python train.py --extras=["capped logits"] --init_std_down=0.003 --final_lr_fraction=0.0 --steps=11294
Each number is 128 + 24 x the weight over its row's rms, rounded and kept within 0 to 255. Layers, rows and columns count from 0. The size above them is the row's rms in percent of the matrix's.

# layer 6 MLP up, 1280x640, rms 0.0555, rows 0-39, columns 160-239
size [104  88  96 100 113  89 104  99  94 106 101  99 115 103 102  97 106  88 105  99  96  97  93  98  87 106  89 102  93  92  98 103  96 102 103 103 105 107 103 101]
[[113 153 134 129 113 129 104 115 176 195 126 114 134 141 109 131 114 150 134 131 120 126 127 114 120 143 104 153 159 128 131 178 158 116  93 120  97 127 139 121 143 161 130 133 140 130 170 127 152 105 154 145 121  99 102 120 113 120 110 153 116 122 138 105 119 132 110 141 152 152  86  89 166 135 131 155 147  89 112 120]
 [103 128 132 100 151 135  92 122 122 154  89 114 137 113 142 127 126 152 147 134  94  99 138 103 152 112 121 152 123 142 137 117 142 130 153 167 126 154 102 118 152 151 106 125 107 106 130 142 143 135 158 156  88 138 171 121 156 118 124 113 189 113 136 117 120 132  70  90 115  97  89 120 135  98 105 118 120 134 169 172]
 [131 138 146 143 147 124  92  87 110  97 130 151 111 112 122 158 107 172 105 151  79 120 121 138  96 144 113  80  95 101  96 127 130 162 154 137 106  87 129 117 119 124 132 125 105 129 127 138 150 143 132 161  95 105 136 118 106 140 124 171 155 131  90 113 126 142 128 107 116 143  85 114 131  87 105 142 106 125 171 200]
 [188 149 105  76 131 135 136 124 140 102 135 154 117 107 164  94 144 149 133 171  98 146 113  96 116 101 126  90 132 161 123 128 108 109 107 123 100 121 149 107 121 145 110 113 118 138 125 151 113  93  89 157 126 148 133 110 146  99 127 144 145 100 114  83 111  86 112 136 110 117 101 120 138 157 127  95 122 137 158 148]
 [ 93 104 120 115 130 174 121 148 123 131 174 111 104 132  92 137  77 166 115 165 130 150 134  74  71 132 113 124 120 101 116 147 145 137 144 169 181  77 160 135 126 149 121 170 120 127 112 128 167 112 124 126  96 145 112 158 162 158 144 141 127 138 129 114 119 174 164 194 107 205 158 109 141  79 163 147 127 149 123 132]
 [100 131 110 125 118 131 130 129 143 163 116 123 143 150 109 147 119  84 123 146 134 177 133 138 127 114 125 101 113 102 124 156 101 129 121  96 157 154 114 163 112 138 148 139 128 127 112 134 152 111 109 105 125 140 134 140  92 135 136 134 156 174 137 138 135 146 169 151 126 123 148 121 148 125 143 101 106 119 149 112]
 [109 118 124 153 141 107 105 143 155  94 111  94 127 112 134 107 142 119 106  89 110 110  69 127 122 135 143 155 163  84 133 102 103 132 130 111 135 156 144 180  98 138 142 123 103 108 149 134 131 147 105 133 142 135 135 130 124 142 117  68 150 146 128 122 101 151 130 144 129 124  89 149 126 116 123 135 124 117 131 113]
 [122  90 171 129 126 165  89 136 139 121 120 160  78 136 166 123 126 132 137 175 151 155 135 109 100 155 137 129 127 147 115  87 119 107 165 162 111 116 151 132 133 113 121  90 129 114 140 146 117 104 113 145 127 128 154 124 140 144 131 123 167 118 161 121 136 134 132  90  76 146 132 112  69  57 110 140 110 109 142 140]
 [122 148 128 156 123 167 136 142 134 111 181  98 158 149 156 172 136  99 135 102 163 140 112 120 129 116 120 137 134 129  68 140 127 121 112  97 147 156 101 131 133  77 137 124 160 147  92 125  67  90 130 137 142 126 157 137 123 157 135 138 145 167 149 133 111 136 107 118 122 154 109 145 166 144 113 129 162 145 121 130]
 [147 187 164 108 125  96 136 146 122 192 156 151 125 127 105  91 124 148 114 118 114 135 108 101  91 116 108 146 137 138 109 121 120 149  89 143 142 138 124 118 101 120 141 148 124  94 144 138  90  83 114  70 132 113  70 167 161 120 117 102 115 133 173  97 146 138 125 147 130 102 148 105 179  98 149 158 121  89 124 140]
 [145 132 125  99 116 122  92 156 133 155  91 146 104 117 124  89 132 142 157 125 118 131 163  95 169 142 146 134  60 106 121 166 156  87 115 125 144 145 142 143  87 134 112 140 128 129 130 118 143 135 127 143 132 130 132 165 141 105 102 138 104 113 102 141 149 120 100 125 171 157 149 101 130 144 140 128 141 125 132  99]
 [142 127 114 115 133 125 110 120 132  83  85 142 106 170 141 168 112  91 123  71 155 122 107 112 122 129 116 101 114  74  95 154  86  96 125 127 167 138 147 126 122 126 107  97 126  72 151 115 109 128 105 114 161 161 123 138 163 157 103 156 108 164  84 104 163 126 137 160  98 131  96 162 174  86 121 121 117 108 147 128]
 [134 153 110 160 115 161 133 114 102 143 130 112 102 154 168 142 128 132 128 129 146 144 125 184 100 179 133 144 180 100 128 139 142 121 126  96  97 129 100 118 134 110 140 117 110 125 103 115 121 134 175  94 150 134 133 141 101 123 103 120 111 135 155 129 120 141 114 114 142 156  89 135 165 167 152 130 131 140 137 134]
 [150 148 130 145 145 141 118 107 153 109 114 112 135 140 183 148 145 124 129 151 141 115 120 120 143 143 121 168  74  87  97  75 104  80 114 126 110 131 133 143 165 132  97 140 173 139 115 143 134 142 155 132 123 150 137 137 136 115 136  94  88 140 113 126 135 160 146 146 113 209 130 166 135 136 137 155 132 146 129 110]
 [116 112 165 107 154 124 135 101 161 121 122 130 109 143 104  99 132 142 143 140 161 154 125  67 100 155 203 106 155 151 142 129 164 138 168 114 138 140 138 157 132 112 113 142 134 126 105  88 156 142 130 160  91 140 131 130 130 102  90 112 146 181 175 148 109 106 125 104 155 147 118 157 131 101 164 114 139 130 150 146]
 [144 124 108 102 146 162 142 130 141 114 145 115 106 153 146 121 129 113 133 139 123 110 118 127 106 139 141  90 141 172  90  97 117 128 167 144 162 115 114  98 162 134 113  85 130 121 129 135 149 116 134  97  88 146  95 125 159 122 119 121 133 128 149  93 134 100 163 107 111 106 158 116 105 110 158 127 130  92  65 108]
 [103  75 115 118 133 131  83 157 112 160 103 106 136 110 132 101 154 137 133 127 111 174 110 133 126 140 135 184 106 100 129 116 113 106 139 162 131 126 161 116 125 134 126  96 136 157 113 108 137 125 134 145 140  84 148 131 128 104 103 149 149  88 172 114 126 144 101 117 125 107 126 135 141  98 157 123  80 176 154 145]
 [134  85 147 149 173  92 108 170 122 130 138 118 157 101 107 126 130 108 119 125 142 120 168 128  73 111 144 137 168 161 106 119 155 127 131  83 133 120  81 138 144 153 116  95  81  73 145 137 160 131 132 116  86 151 113  69 157 151 126  88 146 132 116 148 162 126 146 166 143 134 148 104 149 127 110 167 104  83  84 137]
 [112  79 117 150 136 105 124 136 121 102 125 114 109 106 154 111 138 139 110 107 119 155 119  98 132 132 135 139 148 159 111 128 128 103 149 129 151 128 137 141 157 126  53 105 116 133 119 132 162  91 105  86 142  98 115 124 105 166 153 173 138 116 124 146  92 103 116 117 196 106 112 120 160 152 123 137 121 151 140 155]
 [114  89 100 110 142 127 128 154  78 145  99 150 142 100 190 103  89 119  80  94  86 143 128 153  82 102 115 119 109 150 110  83 106 119 146 103 125 143  79 120 143 147 168 108 127 137 117 112 143 122 110 136 115 121 142 115 146 117 126 139 100 117 113 137 109 171 112 127 134 131 142 139 160 124 110 139  90 138 144 132]
 [147 183 123 153  74 129 152 127 133 152 143 122 118 129 139 123 151 134 124 122 111  68 113 117 105 147 119  92 109 160 138 122 107  96 116  61 185 133 107 183  98 144 128 112  75 155 140 169 135 134 101 109 160  81 100 102 143 121 109 116 151 136 110 105  99  95 172 178  98 137 145 145 142  94 115 132 134 115 115  53]
 [163 118 107 126 140  89 130 145 149 123 150 139 180 150 127  94 144 149  67 173 143 137 102 124 111 137 138 111  98 177 191 164 125 103 104 155 102 111 134 109 154 110 101 157 171  78 118 132 107 104 122 174 154 160 103 110 140 117 118 141 143 115 149 145 122 150 141 155 196 177 121 167 115 128 126  93  76  73 135 138]
 [174 126 104 151 110 132 144 105 114  91 171 113 129 130  90 149 144 100 117 104 117 120 108 155 175 112 104 113 151  79 121 141  83 135 129 164 123 146 140 144 108 136 138 138 126 124 119 137 118 136 156 139 143 147 108 127 147 145 117 140 163 111 130 121 106 113 159 105 118 141 121 126 145 141 139 129 145 152 152 127]
 [109 128  89 120 141 150 103 119 142 123 152 115 111 129 169 113 132 123 168 137 125  91 115 141 102 141 142 161  78 123 149 144 125 156 140 109 108  68 136 130 143 113  97 116  99 105 136 104  95 143 128  67 168 147 168 123 102 153 118 136 122 121 135 109 142 157 143 164 116 120 151 117  82 107 143 130 134 144 167 116]
 [154 124 151 128  94 132 153 150 122 149  90 160 155 143 143 101 132 111 145 140  72 103 120 143 119 123 147 123 115 132 131 141 134 120 107 115 166 110 140 123 125 149  86 138 130  87 100 155 179 155 125 138 128 141 154  74 167 128 139 126 137 145 161 136 153 131 113 147 131 133 128 111 172  91 125 104 120  96 120 108]
 [130 108 130 115 112 142 139 155 125  84 132 138 141 120 123  93 137 122 118 127 105 165 147  91  88 124 107 103 121 115 139 133 130 137 150 114 130 158 126  99 126  92 134 172 162 141 106 165 103 109 139 151 111  87 139  78 148 147 132 122 120 132 152 121 123 131 156 130 124 153 112 105 117 143 107 101 143 111 129 139]
 [154 124 135 108 138 155  76 167 166 119  79 126 144 125 131 103 143 128 119 140 117 169 125 100 128 174 103 190 109 191 128 105 153 159 115 138 135 140  83 208 144 143 107 146 130 101 148 112 117  66 103 109 135 147 126 149 109 136 120 139 126 148 149 161 106 112  74 175  88 150 118 146 143 104 115 175 123 132 157  93]
 [101 102 116 119 115 121 117 156 114  89 146 165  93 107 153  92 130 133 133 164 106 112 144 138 123 148 119 118 123 127 143 169 123 175 163 122 123 147 160 106 108 122 148 103 123 139 159 157 112 128 127 139 117 103 124  92 108 127 129 146 153 124 126 115 126 134 115 100 115 147 161 123  65 116 122  94 124 145 121 124]
 [ 58 102 108 172 157 172  85 121 138 103 117 163  80 157 128 112 139 137 106 145 165 135 108 160 129 152 125 124  78 144 172 150  82  95 135 139 159 166 157 149 125 134 150 149 178 129 141 146  96 140 111 120  98 129 130 146 145 143 132 125  97  88 115 125 140  89 120 143 159 134 130 109 147 109 178 124 135 118 125 128]
 [126 148 137  99 130 118 131 129 106 116 157 157 137 112  79 155  82 141 119 168 134 113 158 164 105 135 166 138 132 160 111 169 121 139 152 105 141 124  90 137 130 126 130 130  88 110 155 134  91 128 131 105 140 110 157 155 118 155 169 135 158 121 151 160 104 148 154 165 151 109 110 153 141 133 109 117 135 139 113 118]
 [113 158 125 119 108 131 132 121 143 141 126  66 116 130 105  97 134 104 165 130 132 144 138  77 175 143 120  87 126 128 141 160 172 153 138 152 139 130  81 125 114 132 104  96 125 105 135  88 152 137 144 105 128 139 127 164 117 164 149  78 123 171 124 128 127 115 152 109 121 121 125 190 121 102 132 158  93 145 145 131]
 [141 141 147 186 112 132 127 149 130 102 109 132 139 142 199 114 157 130 126 156 100 150 130 113 133 138  87 160 141 148 118 155  83 143 127 117 157 144 137 159 125 150 150 146 101 132  73 101 155 175 130 139 121 110  96 129 147 176 132 131 118 149 182 137 111 132 112 128 110  95 126 117 120 138 145 120 117 133 111 103]
 [ 99 116 100 147 168 135 111  78 169 106 122  78  90 135 132  84 133 149 101 134 130 161 134 164 100 113 115 113 137 129 124 186 105 103 139 134 117 106 102 142 128 151  97  99 132 131 127 165 138 133  97 109  96 132 133 125 171 139 160 100  75  77 135 103 152 157 133  84 123 147 168 181 142 102 139 106 126 118 112 112]
 [114 127 157  99 102 155 139 149 134 143 152 108 126 158  93 113 118 123 168 113 157 130 121 109 109 113 139 128 121 106 107 116 152 140  64 112 126 121 141 154  79 155 130 131 131 140 133 180 162 107 158 124 123 106 132 101  98  92 195 122 173 143 120 203 149 120 117 130 166 120 129 159 124  86 129 115 144 127  97 134]
 [153 120 132 109 115 101 111 116 122 116 103 125 127 141 105 109 157 135 156 139 119 143 117  98 112 104  87  92 148 117  82 127 123 140 153  98 126 123 111 136 118 114 124 122 115 100 121 110 105 160 144 160 169 125 126 145 152 130 138 158 172 128 141 115 114 148 110  96 111 102 116 157 145 106 133 126 151 149 130 154]
 [110 132 136 115 131 112 135 117 131 140 130 116 134 126 107 139 150 191 153 156 122 143 147 110 140 143 126 137 144 109 120 133 148 123 114 120  92 111  82 113 119  90 131 117  70 145 154 106 168 114 108 104 158 108 123  92 111 103 127 144 164  72 164 114 105 136 148 130 135 146 155  96 120 123 127 157  98 121 115 135]
 [121 161 122 108 115 130 119 127 137 117 134 164  93 152 134 138 110 150 107 140 135 137 117  92 153 108 142 129 104 174 112 117 185 102 142 156 114 120 121 161 128 144  99  75  96 112 129 153 142 127 145 149 130 100  90 120 137  90 154 128 159  92 149 156 122 177 133  84  99 138 128  99 135 161 116 140 129 148 138 111]
 [144  71 137 103 135 140 104 148 131 162 140 114 155  94 117 149 113  82  89 124  96 105 146 187 101 138 103 121 109 113 130 124 171  94 153  98 158 119 140  97 143 118 123 135 119 121  90 141  92 141 109 136 155 109 111 140 121 147 118 139  99  84  96 167 139 154 126  79 171 103  69 142  67 137 144 101 155 147 108 139]
 [149 162 126 131 133 104 167 101 158 113 101 101  98 136 143 132 159  99 116 106 106 116 136 121 125  96  95 108 149 138 151 142 115 143 125 128 103 117 130 116 105  98 142  94 119 134 112 128 100 109 152  99 118 122 131 125 151  83 119 123 123 159 116 128  94 145 131 147  97 105 130 124 131 100 122 117 123 123  97 149]
 [111 121 100 102 122 121 155  91 136 108 126 165 106 145  94 111 172 117 121  94 146 112 125 141 156 102 153 110 139 128 145 117 107 171 119  99 103 146 106 127 143 171 140 179 104 112 128 167  95  95 145 102  99 140  96 101 160  96 159 125 193  96 146 135 124 123 140 143 122 129 105 115 133  91 128 124  87 137 144 131]]